Part of a small language model's weights.
Training: a variant of Muon for these matrices, 9092 steps.
Each number is 128 + 24 x the weight over its row's rms, rounded and kept within 0 to 255. Layers, rows and columns count from 0. Numbers have three digits each. The size before them is the row's rms in percent of the matrix's.

# layer 6 MLP down (transposed), 192x96, rms 0.216, rows 72-144, columns 0-95
071:147136111125148131098125165134165146119154136106103136163098123159147157133110115112181132149093143136133128145090117162125116130120139103089120135094149120121141096123130110134093106130136158138131107091144117152143056114112130171147093173155129120128079098115136147130168159109066159124
094:125105112133161119094128129103132104154128141118133135127163105161081114147128094145143136146109121125074123081103173122120125148122155130133131135109116153104154102111141133108103172153146080138126161119159128108148165092118098134097136152171159142086146112086150126172084144103168117148
091:125105082128096108150104156135111125133099146159130152129157147145138127157132199129127153105130161149153132155133111155157137167114123098109133110106108106091162092145127119141122108139176129141091092120117118085107091123160152158117143101099113154181169092093128121112111142124125100138
070:108133126087138136086136164132159163114149108091148154137153127143103129152156134129159151127133173155124134158098142111148117126090129098147091136096135169104134111095121129154132157169082072153082128098149138143138073099116111142151120150157114109141103095139140119122137161103104147115
104:106126142118140121086149115160127163145143151175140126144150167086127120130141180160153125097105083145142143093161142130089154072101127129161117110112099138097152117122106142141126110157086183153118139119103144095124119115094135149134114091122143105104116114119130130129105149174147086144
071:125119161125148137100151153129104137109158116109105158061116171178159122097116158158180155102106091144115150112121114134092124104123127114101107136066151154139135119109135127135124129132121120159104125103147142158133061109122119165139128164128088124120140111088118136145150130132090126160
102:122132128117139153103145159127149146108125083113127142113083130131131131130115104097150090154139153150122134109099147129128198121114158147131148122084137097119173116202131136112137105137109149132114101127157167065121124123117102161108117157091167170138133135122077095127126130132132133101
094:127167085106118130112139164101122120113104102130147143130105118111154117098112132145117104142114159120159140147122081118183165117131069140181132081153114124136099109137125090118117155137119153127134132105149150160145152124108137175125096105129168135096130134117112104120098142100200155133
111:133095070110135129121124125118136129149185179130158152123136103163161148118132143141114153131151153150123097106143149128138104104134125128118139171149143118137042104120160113104109100156123121122135130122092118141124109126151142131178073140131098157118128088163111132119082124140103156104
113:163152156093139133113125115168110135116138131102126115128074134152134130167148150136193112130112113156123168148090166068101107115140131137090135118142120119139096099118136110128131124132124138144135124121097110115116168137156113156101128106140162092109124113146141121131102081204113161161
101:129116108127139094131112097123130093107087155171126150096154154175139132099102127111125179105097153140152141129117098123099094160133203109130128112140101135122124133103092125120151147106093124125152124160165108126142092093106182098150156124141125145118131126120122170146139149125123178137
099:150119133118095140168115152104151135121137117132139092125141130137125108094147121132134125120096105100135077085083098116150125157123128189141143163163139095126157117182132141117138167105134121114124154115169136136081140115103129132130114139119130102085158109190115161126121161162155084118
124:145152149077133103140136070130148125130121153128140153124111097144082134165144149167113116152110077143124102095164130127133128148170106162128118142114099100106107147146120141113161128127185135115162137152165067148157134115130124127140106137148115134143148112087126111063125143126106109113
095:136106087127117126144093162082137083126113116144149136160140107163140128128131140104124113106112107074131131137128134170082154143103132154189145148153109132129140109130147145148169130151105107094142118156134136120172074135134110139128139119158095136119118119115140186156130081157093092138
105:159120160134132114110144124087168137131113089117170078118134155122106148164145138136145110103142117167079136153117114109185130085128121134087096138105137127111136092144095140149152172113105127176121134120135162137089125184104120152128150148100149081127150115131115138117099140148124137108
093:151098119129139099127123101118128109094110162123165146133140117082182154134137096124121126129146143124102138095150136120117084158115131180167151109138104116067150151123153124160119145109087100131125134130123132147090099141095140161094108146173101166159148150137168095120134090150118143123
095:118126134157168121103135136139086125138134134142095113122143135102115095111157153092173115108134128175124132122140120090136114134081161090104105141155140075120094094112152131100101183108109122144111143140086118140144140136126149165124144162146151171161118100134126110123109142112201127131
098:144153111128124180104116155154139115139118108089113066112133098120096100116169150144165133163134116181093091137096175113111114132112141090094095172109124101152130172157156135125139146129135084154127137145121105143160154096126132143138132143120127115128122123149118116136123141086114087159
083:132137173121122142123106173141089146074116120096086122136120112209125145140145146175125136135132124142103136166104137105177158081113115103133124136089116116101155121119108077151134136138096111126137125130144118125092122113132106144173130110149121105127125114115159135128144142145140200114
100:119145160134103110102107152152139118102099109082133146095133132123114113139144107147207141140177133149134126122112090116103112116125180148153148138140113153154127112159155122114140116128080089133097134132170169096122121085153118145130136099125082093103107128145127113172135138146125169110
128:088147127130133158180131149123123135126116128100097115133131101166118122130105088132069086121123132167155124162166140128146121091164145109095127122163158104114126140116149134147116158112115162159133123126137106098112183139052128142131141134143162101141147112168083144112111131143119100126
106:133139143140114113119131094132121145112123137162095102165151138127113167111082124116119120112150098097135147102130169105109126166098080117125205128118160149139165125169119127106150135095152098159111146128145133064104151107132125146157125119137148160129134111067136122104126119100170137125
096:160160086149111088131103125100132123153148156108130130126108132109078135120125131113129136129144129146133096146101139146140118157113145098143150115129104107092158128161065101126129154169179113161127122101120124138121131081167117098167183164124113152123138117137099148176145147125104092095
122:127126133140084146120166125127145110106126122135125112088128095125155094139109105133157129109139159152184127152131093111116138122117164154098125069119135128115115132131086118125113114130072132095163138122134143155142097140133093137154128113138117149119196155170109167159067122164138153112
121:139116128139117130148124120119140107153112125125163095139156095103171199103146163133145124118115137136135122137132141109100139143141143120105120103165149155142095124110172181126073112102104130116094135104155115117138149135185158105144143115131068155161103086100135129133087129101113101124
090:128121097149131131160101097139125107155159112161115147111104136138127096128107072091101146134157102129169130129162066132121123123143111085097124150103124114162159177142158152113107100092127138122141103138114159114147141145112123109093102108161168128118186135129124159131136132150107178141
090:126128169132154134114126116129177173181116089092139091122115110099155149110107099160150122150101113112108134141115112165175119099158105144108131142115109139104114110135157164122139106156115094150093134145149140108086124117141148157130103175137162068138127117142136109099092138106156104125
092:131150105094136101106111148105135180155114147063115143139119122108138087132131132177123113150143116116112099136108121120115088133173097152114083186129110140144122130115094160140112136106148121150131137128174114119153077101146183142113136176157131127165147107138133111132093129141130099134
093:119106151102128143122149134127119130104141160150129152152135147109156166143094189126136138107120128120103080137121085124144164102107109109108105099135102133147153132123121165149152105161108121149125115126135167158113115134120174152141155088105136132118077093153133103121120113099109052173
080:108127152119107098149133135122179163169161127123126170111131149150087102152121131120140172103140145162095170129127063111129112121146155100137140142139145102140130143111161114118121110122158093125103110077108114130095145099124130147136117138144149084136095088116083136121147183132131109161
090:115129108167094098116147162125093153152129138126153169123079158123138144134133130122123119114114123129147065103142120141121192113156125103127108174120085131132108129097094133125124084186108104136103135094155128154152096118107125172149113158116138157151134146085131090157131130116134151133
090:104140122175132155119147151151103129131158131136131119138107100140108184157148133098125129100121133138133100126125135066118126135090145098094137176175082096111124070117164101123109144161133088151161164142145149160090133121105137112165090094136106130118129131149145142136093143134111129138
082:162132127110161090071164125142160141138138138143126119138148142153139097107138168196132131138106123163122138117101140133150099102140124146157096135074111125157089109150122095094114124144151060150125122147135137114153124089129116144171105147126152084144136109093137144112112153102112142113
078:131116133144165103080102162115140095088108125115134112096128159179130127116108106135137110169096122117101104151127121150147106108102159120110133095127156121117132112109116159140140096089110130103112156131119114172143147117223113169142149156152123123134085146101102132147111150140147146123
090:138159166126191132150137110124134093090101125114108118125153166163122105122108143117142106125119131096147163117090135114133128132118127109108172137126157110107143161129123103115140147129146150148100130156082135156112125105170060153169069124118121146123139091164079116142125131163148144118
085:119144135077164152128123206118089138134167153146133151130141113161156129084144140121157141118097103102111166113080117135135114148091122116100138137084130102105179129099144136133132115166117129127128111120144119126127100125123110156123091123164125128150125134156182157075138118141094116114
067:121119137107142123140154209103141168165135107124125152107104119126126127119144134141112151102153127184118130130137110143128119095162108118100112107127106109171112111122183123164138144147140143136099115133136121080130104081150155117157081121147107149132120105078109147112141118132074118174
125:141097107187132105167098116117130146123152131119119122103132105079147135133146106160117167095137114115130091154136124172118122135149130128106114127137077125090169126105137114153113091099112087141110133147146146115136106133120118125144168121133111082164164152179152100143190123145121164130
093:132133151114106118134098113148138129141133149139122140126122178147137141156108129145126108132116143093126106185157093092163112167172122095162079147087120136086133135103109116080109173147091133106104121106175102150129130114157141106129129127130164123145133158109084125171131113118146160092
161:142147098105133123109128118108127105105113173172146147122142122140125130174121102101120141129068129167138112136162101128164121156098107117130161111090121133116124155158105145138178086158176135136116183126099132133109153109118085114154115073125131109097101108123160135151104146130158105145
110:116120127114142164128100143144088166111160094085138066138135134114096134096135146132135114143135131140120096123116164116169121114136134141109111179121164150170114112109142095126106160114143120102171121146128149107171107089139131102128130129171152111086161157166099097092145114138153098116
103:165114116130126115124143108134098136141134130130119094094161134133127141107115151149134147138184133105118129103134115113088093131167148127146133157126115113124158103141104104094102105168173105066133128113135138140159148124114108100110136182146132131196165175091084099155140125109133120101
087:083123114136112144165172116130133118160113147132164129130135153099158099129137135156138117140103132144119101095097117181100120108139106139128101093115126107139077140170150123160171170161140125121147160154186144108142114119106145128108109131106129126086094127074139153137115109087116105159
096:141128069155106102148135126111127121173136130137129129122140131089131105123128124158123153126148121138113145107137117162073137135141099094197127143144137142159107070135128125105132138139147128156160129130170112087147096113105170090147158128096113120138141150070102120182124126114109116090
095:142112161153107114089143138114102122063140144160118065154170119124104169086129141106142128099147157090147095150167123137138175110082140132163134110130108140119166091107110123136102101110104113140117147142132145112119149138133126160143146136104158178113153130111130127090114127124144140093
075:169115167150122153130118159146106176113147087120141072122114170150133134117114114106137136099129085117087131154123093150137130141117123115144116149104169139106144145118121064117108144109103151131148139130101103145104103132144110153153129141119104088137135117118105162129177155146088192118
086:084122112107115125132145129114158110181091124128133122112139142110129119139134147162133138129119131162099146101099095159097103115149090133140081132136120146148111119147166173131094136145170060135149155131173133109147108115127139127152139147125151113139088148123098096159112101122128078189
096:118132143124129068096143104121153124144094153103124146122137141085133133089124159093157154177137108168096109106133128160096133154133121097194148132130114123125102124130092104115104139109163151144098093172168148123154098142116115104135128163114173136135123130098127153141106171119144102119
075:142112148167145148112119143129118115145143127091102177104123136152098089121149088113165146114123139152125110150146107102117096122163147125133098162098160064144174147137141117112144137115136122189175110109152144100123111130129133095115138121097115078104143126123105149134136114183088129153
083:149082146116100109137153168099142099124102132117170129138138136144146119075135112101147097121134149123163131136152146113104129134163154089105151136126169150092121122133097102116147160100119122158099165140094144127150097078167163128140137157126090118149126148120077076110109145150121153119
078:137159130129150152114168165149157084118133144143102160103129085121130093152099131069135125121149114170127143129112130158126131087106108126137162113076137120135152106124151129149121135120106143157130181135131100138128130143129122136142105122105109107113150102173102145138051090160102139168
130:117128132103093143111171140131117129084147194165109161093154144108120145105143122117094158103074112143138096153134110125127113111140114108146148141144152145156117162117110156098108088117149155117130099084150144169119158120133102136127093144096107110118165111103179134148129170111139143142
076:147141170102136131105164147169100150096128114113096134135108138162108114124102142137158160108138132193101184137106121069107130083086118100080114118124146137135137154139118094147111170119108133176120115115142139142103124137178126148160113113140113125124120094139090126105114123137147156132
109:114137145151119134098110151139132097116138155135123101158145127149196140104118127094175121119149119133156144106139139081140115126075115124090146105111103164090130115147189157156110153093094127137122132111117141082133151130172092122154088103133106156109128147158139130092132117142144149157
109:116133130156157164107126121130153092109133101125108114192141145144134150118138142127110138162083087082174135153077154126147134107151130120136120106101114112106106155138126117134149153129111113140155126143142111188097131117126105103138126082148069128104133113170110183157117153151114120136
094:158107140095158126098154163173165130072149098146114138154140120130138145109113143103124151127149098138133125136170141133129145143105152125123154106136141112137132117134148145122140129159096141138124092117084139152099120119167110179106092140155124101104097070150134154094139124146078091078
113:144102105094117123165143124096132155181095129137106152152152120124133173120099089132139106161141111159134123168141100116126144139100164162161104133131139147118072144163100107142117123174121153097123097116147157135165125101087095139132122112087136085103129118106137120124142115106183137131
095:098132193120071111146150113137132136137088090122128128155124136094125078129116129127149113126117128120129145142093117097105104104111171138148128075136107145105152134168074153112119107146087126104151151141137165164108151153135128135136114123132110152148122171091113172186133132126124133117
118:131091140100150142145188159140138152116096133134098147094111136136086116134141128113097170108121148123114118155103117139106129134099141167141118153142109120145116100120094106097136095162159159137131113079173134079118172119086150157106140135137145092149123146120172119125174145089118146110
107:118139100139092115138126127083117114130138134126159165111120081134167134150103119111092176099159141107149109154110115163138152100182148130159153101147112160119109109097085132118117106125113122151150127121135141129122059146069122139127136131164110155114138125151106164150168107158105108133
106:107117124158153102151126090134085109156149139114116141103119106133175114169129133112110131138142134161151097087142085098177107133154135074125132137114106155108129096116129189127139103104119144118162176124131134106136122071148081187125118151104130151132143151146133103146147138124123124141
114:155099146136114166165126113164152134143143130113135090133134122110113137063115126134160145104128120150120122105149119142135132145093159108147067144156146139132128130163130115092083086165101123101150120120098108119153132097165169136130123137135150119104172138119108150121190103126110113072
129:126137120137147107155106115151115121069100095083106137116108169129132142107134100146146136103116119177098171166110139096144135148115127117169044171155155069138111117158131168077118124121158109128121127124123110097142141141140155154130154146132145100134107131134121128155120141143133126135
068:146130147122155120055152180126112157095133119094106160127099124176132130116093151147115129116113127128135140146108090110123157089143111093110162113051151112122117150141137117130151149142100127133104115154120139136148107107186150159155095142147113094146151148101104124156155135128119135115
095:154137150128170164156162120121131122129122090120120148137111138129119147153103117125107134102124131084190148128114117143115076102099109111114126147176128117130119120098123094091109137165132127142113095183097115152119130141135125129111156131173122160115105102151074158172126134140061129140
107:104137082168120123130130112108107106147145155145146128096104083161121123164161105117066132133125147062144126145142136127164116148151089141143145101160113114113149088136140122153140131107117143188165124168138111116168091122135130163129104122149111135101122147085163129114133162120102124117
103:158135122103126140140124090117157105104113142103124185136101133109110107156129091139147096145168128150132178159139103102136135130112081166096160133113128138098122107115139083129135148114130121108114142108152122131107127136121112133147159125143136151147127139094134141054200069130132150149
113:146135096148121140150139152118122112136132130133160155123124082159163164133092166093109105122148147136133180165125101120109120122126122152162142102151120103136115138132155125150154088134087115120176125152077128092113131076111108126152087124147115181123109158132168133110103131119086114088
096:166163095147105115122138132166153129146135100143137096109144173083153137142146111111095110076154156138129126125108145108127111149128085078121135104113129091116111134143130133134168128069123153159142126141115100130121138130113111123144101125120163107132177107100123121152157103129123198176
100:133087097116078121128100107120120108132114169125119101124137112134134130164121139138104097150114136058189093190177098130112136077121160128164145144151114136124141102112091138140141106129121150124158145138135123106124098110133128103170112174141143137127125112115111143168151161154140136115
087:122150075098134123112115144141159139138079130099152104112116136123128109104109139118100112103122123144122094108122106126146129121155133137181123138129138130178097113168163139181094148160132104109148145138161124115150141121145110134180136174108094139130125108139133103197120089109157090095
172:108123126095133141159078126154106113077109163115123155159128142138121113125163137140144141150134170100151177104121107135123135154087127113112139130125140153107089098064122121104120185095139154132150178144110177161154094129114130143131144126142118096100078128120127146148124128104144111106
111:121125141102094142130133142167123086140117112105168166122147078145114145137113173148141120137130143117170153080137144183120129106107116143141154108130127090110140110144129180159111127109090136159131091120115105134111137120133116118090114169145082187164146091146112109131124136124114137083
# layer 6 MLP up, 192x96, rms 0.339, rows 73-144, columns 0-95
101:153136139105126085133187159155102145141109116144122126097113133104098097116120135119123132117144128082174115142103127181131087090116129084129135175125149140126140144125141168136139169132137135105136114098129152132100110097116128166084128153158112170153107140144162156085101143083110126129
092:119192116101151160130144159127094131111150088127140154137123094139124104086134140148139083156136104118103155159145098127134086119137138098131114131161139181103148149138108145133111099167106144091124159140109117136112177108097134150137117142104143089143090126112115145069142146126146160106
083:104125100165132126147118170132089135144113094141115125109137134141114135132136110099191169162088124084117128151152118096137154162120178155151124171143123132089131154126137142103097138141151123130148086101143074128167110138134143109134140089134147123124131073153099085113132097136145140138
095:071149128138116144087129153108114125116109098130139129144125143155159130087111115113135119108126184098124114129097096106122098131151118123144153123132134158178124167155158098105109146109119093084127121148132113178121161128137142103102144171120133158157135157150157126120148121049100139126
089:164144133169155096148155081093128158124098146092064151153124130117154119102117151137096102137192180095153112129150133139135114148132118110121094137135108119170128120142103143172170152103107115130109152109114108135097133113134113095105143090118129132097154168130118147140137122149145111115
102:111149138089105153113117105126163144125110129113115140147143109126110167116143178109129158112125151124112145122103093150082112096114096120136138127150088177113098098122131148182139133118119160146143156108119114141142164145111135121155094092134133159080091199130185111129111133129106125130
102:159114140104086139119098149146135108139133121136146104109122129172148172124123085168166099104096134156117103106088110107093129150117175102115170155135119119111127150149182118116152105101128109125099133108142134151115154150172122136097167151141119092079119116175137108133128169141145115131
112:129121155066133175117108119133112141125133143132144113161129129117116152152129133145155129181163092096129151087100149088102140145127146141136160120128137120147149115134115124170145152120110081144085116085159080119157149134126148077162134073155142131106133110146111122091094144115127150104
111:150101145139110105126138140148108131144106074137131168154144123135131099087118142168129133165145112103084117144151134117144126137122162108119145152103175094181106110127117132121159136162132128122195102128141119096114155136096122125130101110138082152135067139080115136139113111119133173098
098:118150168122098146122167123159128137113091132103139105113105174101096111126134126131138154122154087154128121124118124079139159136130111079102167100127087118166103156162136185139159137185137147108149122134140121132095158122131099119103153099106128149099089123091127116117128150150170146120
105:131126119135087160119158149112067131135139144097104167127148150149151108108092117144185097143158165121102094134062101114130154107121120147142108146149108084167122114181162145124135123091139121102152132170108169109108154129145146125105104116146103119125127133142144141108126117094134149131
116:081149094160150105112176110149123112131091126127133139135135122200141134092103152099118156136096090129142159118122115147172131115133117118158127078089123166090164115149121136100174125142171131144127146104121154160109116162106124113126119124110108135094080145124146129129140138158126140085
098:162089119174115113111135164171084112107110100174102162140085159143104095110123108132111093130128128141115118172138129105107136144087095122113168155151109098148143143146122147144151104140113114132134115152116176151156087102118152115125137134145129105100134126113115186162174146114113124121
098:143143118106091155137151146137116133132113138125128107108111134110128147107122151124108162136097141134137119133172118109081131141086140115143172165146117116080105141095121136130122105116180125119081119115127087120147117124163106132170075138126136136167121170135168141147161165080086119074
091:148175150154111123111143172179129133156112115158149133124115105154125090107075146107129108143123166132145098104122134174110151132153097116137150111166120141123116101151108136135149119095137155162123146134100148151151121094147158110073143119104088123090104142126121134185140097117100090130
103:132198110101095101149101113105140103077128142123143167100176109113097151132095114131103108126112163140130099143124143134178116136138151160135174123147122101135087122151126119125150120071104171100137133139111125097150129154133103151127096130124122197127116130144122134156169133121124124132
097:154128148126142094146154132158073133155158128118152140130122107083110171159110086115156121153136143143071110158148148105132148146157139156166119118146123127096149099120108132106166155121124124085111143147114064169099131107142148145106109139143095105121111126115136130131099129106079169121
093:146143137131122138135148141157107123130123086090145148148130160071186083128165118126135081110172122111123131110123145143127118165104132081171117118119119170166117128138137167120134121105111122129148098093143123105104121111140143143100153151136095113093132107124164156106124119191089141104
095:108151146140146135154128105104141132100152136166169105130144108165120133133083159136123101151068103144108134103117137112091150118118090106124086155131118118108139135157113121141124162146121195132154102103107117213130183144120128093137107136120118115130136156094144120134122109165137128126
118:126142140146139113155168154178116136160123127118162128140156121127133131172113132132126072138152159170109107121142129104106116123119112109140121090120102116178105151132133132149143150149133179093113124089128111105126134110147119152068118110206108117099113107104141132127096098094140156094
116:089140122132143176105123152150130117101085149123180129105118159129107165163122093133158113119063140107117161132158180101108135115142122151127142125128131134146115166109090156149139132146130094127133112138086085119160171136174123105135109128141152094134166092130132135105107108089118116129
089:116099165147122147137128151093101126143145088147081155181111159131136104101114129134114133132104115081117141134128062083176130129153134126129104160173182153121132131147164121135140144118124137102128114156106132101137127088166135144124118122110096085104147126127101149163104114152137158103
126:111161145171124132114140154158125132129165123126113123129124119125120129120083138119090160144121109106097112143089096105160133092148122153154133090151132144130139134150092136088130154133114089148135175144129172161115098091152147146071101152136097095102129119145137168119188129110084108129
112:136154132103104160152132126181106118151085099145117105167132171161118093089136158117121128152114154119120126084117176104124112174098123113137107133116100163160146137121140123103201088120110131110103098108148134172127134133141143112148130115105139124122127164121122148106112115153112121070
099:137083105105147138132127145160143145165148161128090099154107152145163141111138106114101145102167101101139131130147143104108148123098112107090112132089132156136209148138134119116112125103113119160123117115097157178153125067094148106126159154126159127166131122118086139128116105120127120107
091:187137108141106190145155139126127138138138111132166107116100076150125169144124154102140099121114140162142151145087184117072163102107118129168141140134125120146150111127124107118152114110124146129123111135129093133118118149158125143152117094115091120079121150129071150176135143124118109113
099:089119101108113130095094108195130132176147127135087139137134144154156159085126179118166145066111140108112116124171132094138128117120129108144122108123167128145125148110148156122119097131172153125134123108114138138120169155133129115119133136148152107101094151143096092136162133093132085115
096:109158159120131148147105073089127120117131139128127149129104122096142129136140095133119104103116110093118133166109140139130136119141076155110122144179121118106124129109101169116160140161168139180119095128149106080079105133101149151095092118168136111148129146152134145152158111112162177133
085:110144128154111175166129139152125162140128142179160146098123093153117139166143103153110123151138113106134176086098147116101133136067175098170132105130146148083145068120110140134123093116150129126134130146105108113141145111144107133120138125115140155134133135107109111069106150134132101093
085:133111139131135160102143115128142120105158140164154115135113100092135107118092148115107162089133140171191140120138104117109091139127098152136131083111163175115191143122167111134137149075144156075112146132107095121124153124142156103111167145141142112150120134089127110111126103124109110120
086:136122103129122150091142100148173131144146131085137135102112114179129129112127129148128147133079150105100106093133126121128107152150127100134097127117120107168136154139094119118154087116115148123150140111108115156166113156194142165119159102113154086144146121143157093108148143095181107084
085:121093143108132099155106100128111135165150127112144112083126158133143155126131113112151151124141128129146083145164148112071112156097140104146158160155154121139127135072118153136161086123132148164096096105156135104108110081146162170103086103127104125110148149169154113126143136136122101144
080:158115123108128166161092108118094107171117113159131131134119122124124152116149165103152120062133153123141130104095087162133125106163091128135135115149110133144144133115095124136176119143105059124081156144145152120162071121114134132141130100145113135185151151149136115114153118104119137135
100:105127131156096138162148101116105137149095091129106136156121162174115135154096164106103132102176111154132136106134149104147125075145120100130087120090135147112164094093155144152127149163127135167124158123140124089138093121154152122078122122142126122140143119157158122113128091160135075128
090:142151106112144153136127172126126128106144117137148122141093100130153094103179112108148120116135118138145167155072089121146117133113115155104152143123111117165080090138151178159132103144122146125114103115123124140143068100112148154130086133084123147153118071147133174114124109156122144133
089:151105104137121115122109102170130135126119110151113133135159111108162088143119126152130073115157131083147158152141096109138081125133111105135093076135132155085154119147104134104173157133131139098152148161123160170130137144082125143124102124131139118161141120167129064095121140143109164125
113:088104120136144115129126144147158129113089099129150144143113105160141137140132111123135137131122132118119169112103157125107148144133135101127122048116123158111109155121116107166128127161096169149111131122137151121163192062119179111095125098106129189106095135112105152129148131108128137145
100:096119068118121144135112131155109108107144106125101092130133096138086069140127120114148096160172128140146143099164147164175122157129119120116150128144114163122141119143140183172163081134170139132147144119097128142106094155123107100146095113128146130115102144133117106115106161133098151150
137:156163115129171151124108096146144126118084089122145131161124112181139164134074115128106123126096105093140145098096144128151114140140127152123099126140155162129116126143133155112139115148117122178096109136133131149149171168110138139115084117136127132063098109082133128148147130157085142095
105:123143148161171128116185122123122173080131121126138127155107120164144128138138095118143188159113112126159164130110133162115127132089118163155105158103124132109111097151135145152133144154119127158115121111120098139103084123145135094110123128107100109155115126097165131069157085120120123077
109:119075120098122170115131192155107117127131129137147140152107149146121134143107145163116139095076141141097149147145158101157133105088129143098097137102152118181120118113137141126132123138097130133157129132114066106075105128185161123167144146097105109131115127127128125133124102149122144170
085:130156111163130150139127131142076130127170131117141155144119151155133115117120099161142109122117111142169077168127159107137115172087108154105148110114130129138162156157140068152143108122134150161102158081152149125138104113160127133114154113141152136098095130127106093088118143089080133110
092:135148146136113131178089138123092146123122111112092140118120109156150124177087111124134143153139139150128171171099120124115181132137118138141143093146102092102138093134112153160150128143127133145139124164062147083113166091120166111156115100105118123116106113160106118122115126109151158083
061:091148146113135153165137081141152117179116155097179121106134113116185109105126125154141159135127125119114107103093076101115125146145096112176126165093135091132084143129181148123105178129121108111143132147146116121147120103109112090119122144152102140150161141142146142149098127139119115138
084:054122110122161119108067130145142119141093125155104181139124128143105132131134152088094140110118171121161120118125128082126120119137142148113121104123100113150164143143102131115138116134150116206119121121183128131172151130073138136129105107139134114152146144130127089133133149120155099113
086:168125107134138087134104098125139092122091138172091119148080121181132126128169132102136118135152131151145107119113135147126152152099137124110130151127178154152111083129119150127090116163128144091111141133083091149079136116128150143127125151130073139155147164138153120144135178113121158143
103:111112160115099114088146189115159138116126126125122172154126123167174128123135129125109145172097099090112132132119110063128135143100162081137109113090142107189148114147161111167137153112105127118103100109165133152129121119107115134145094115105154096139155126157153131122101155133121134141
084:146108153112134078113113132117131147098104124106137180128134126099085149130097087079125086152117145109133131148159179170114145144114163129154147111133152105108118172141166133106140086131116178122149123130150120107124139111135128110132070130115148160142098161159103112135169100128104127116
090:150130129142184187109135155131127151142146101077134118164123078177114121148132134135141106176088147129109142112129154144137118124113159142145066118136121137103080104143140127138126097131109081095133136115129113141145091120128128151095124126170149102154103151126105101152137088103126154150
100:101095079135152153120132125152141150138137125136111138101112089122067149157158163112133132096112163160156147114121170121141122143114099096114131160123092138144143117104140090146110151112115129130086117177134121136159148141113152085069173118156147152100126121108139087106137142130162154116
112:129137130116152155157127127151155141091100112135130116149106117178157153094148105111160165102092061115087130172090153165137098120119114146106121156147140160131136125107092149150112121172129115123108136174150102126129124154133162078092117105152089144110112109121128154148147114137112148124
088:135113107143111121159125106132136135128138166163115096095124112089147130126090110130124155130111110059174129150153074175131103157158125164109171104140121145096138148130121158106113098097138150094100130153115110143140131104106154095128154149094131163151136157127117139119134176086126143153
119:089115136125110107127121174129134100135138117116150141142122155109113181139145112124185088145068110123090129139149168152086134105106083132114107167102170124094146132131152132157154161137105178117133100125113084133149157138118125128131066077130139126151125128132129129134123150141142127147
099:119123150141125158124172126142099126111094123124126135106103137151128135114141144136130193085136211157101114120168141128159083103101132107100132134145134140133107154109150105116130154147114136152085072147102084110097134139160159115118106125115153169109106139162129122131116096142138127096
097:112106111122126134173138141078110108163157090146139147133142106090126152144097146124163108113106129134081122104154079098101132121104151128180131145148102173117154132163160134099103098096148163148136147112105107116129109078113126152101151141187129095162133144120124123119136133121122114158
108:074087161123146157097149103161125129140135101117124128133089108102142129112148175143152125132152138140092146108120159120133088142088178106109087139153117132104140094144154136165115153087096144120072149142110104131120151152173164103105164112128118149144113128119145140121152137154094144118
105:153153121133165129114103156123156098127147130135177129137127099133116132141117098121094149148124130151142093101149119096088159099153097054133111143089103134183134095117157072086148150159124143115141124145122116145147135116143153154139077111143129116141118102118111156097125122166146106151
114:097131141114139161118108149168092103108145134137146125112132105157077174139106132096114120111087120123171148109132119134140099123161093120145133113110149155089116211139153133133125129164111120118084121117099098170137150134138142139179117151127162087121127108142125133105079129110125120157
112:124169149161129065148135138133112128128164111150099128102073140176097107128125137128111118181150157172102108168085132113184150117129117094134117111149123109125168105145127115083129152125121091140125145146082171137155143134159110126107102126135121094117116129144131160108103107131128123118
098:085133157085140145181102128144139167097129138175154146087132121114112140147079099093122151141111164145130153124111165145163151119116106120123130113132134134101133116142139148099145091131151115149112119148106131144138161123143119119104084132110148147107138110180065086130107142138134072140
102:149127123086144115110153119117092141118147152153159128152160143100096201147093159119125136137170106125102132154123129129135108086076133146098109133124131108079068128126125142141109166138135145102164100160121130133120153120145104159119171108104085132105107124164138141092117142147135106142
114:135145147145158157106142141161136125097155102102093102123141116160139061174156120134139122126138082119124152096123137138141095100141117110119125143128136136086152117125168123182156129117079131103101166133094135161103121117147090109091126154153142085112157134133119162124098161132129110165
087:127132112141122150151117103154169105150149152133127136199100143094072111130115117149136134152142119107164141107140142151177119142153157112170149081129133085165127101153117122111151094118105129131159129142135093103132139120130109127144136130127088145126104055138143137118107157083103140102
097:144112130167161128153127134149136110103087104107137117160141167150071125137109122137132201126076139139121157134089145168093132131154150116139103089156145088089122120142119113139167112147120150126074145131124076146141134120157103145104098120111128121096137129147125161135151107095118135138
101:103122133136107131112155129157124163117114137092146103156133112151129112113168133114129086127128119121123129138134185143090115119102127110076138146129149090184105126122103148106139148144120145107105125113136141125144188115141130153180137118157115132125152188130150110120160112046104098144
104:121127128140144117127107115105145122124124149132090138138107137126132157100155120148150100105130144123129144130118134078106115149148105164078115177128097148109160134129132162066177076091099118168091146117082123153131116112163153129162131114136118171162123101129113135140152112161129166085
112:123104111118116110108114116156160150106123121133122133134104169146120104139110120116152143116124098137069129175113136176130126130128156121125148146136123140135086123176192159147147142092124151144117141138088129075146080125168118147128132112147109086086156116069112115145163155103151124130
110:131107160134104122124147141119108110153144072099125157159140163145142130133122110114145097173122085081110120115093104142135135101160154157146125151100121186127157134128154115103117105123156153136101143134120138184123142084166148126078110144128102120104131145181107155111100116160130105122
096:138094144122136135141142135151110150126151127125161118110128112147137131075138138156153116138162121176084131094118099150117121100197078088101129132075160113128092116151166159084134124127115105138143108124176127130147121077141121148094107121132159113166132117090143129124116123111151138157
084:121120136159094125124111104133061074091148167122117118136131152124124168135124150148075147136094137156149126111152134104151104149130149171110125139100118162147118086130130113090134131145129106145144090187131126097143132122103120101093098106136170146162156137128136131106156173143108115155
127:143155122170129112118157144107144113185142102168124081082121124136135136141098137124133120111120108135118096148104162097141102121167137161154129130142118133154158174171120135140152089148093109110098078120124109081105154137144099099112121079140108159168155135152138104105132125154127132108
110:139139152131148110140139135113122162148148108131178144142095105126107119124124127170128141084103106124108130188186125148125168143133112125095063100159127174081151138113122109126130072127162108135104129160098117147139134124132109151122121107090118101109143146119137148068133120144148113106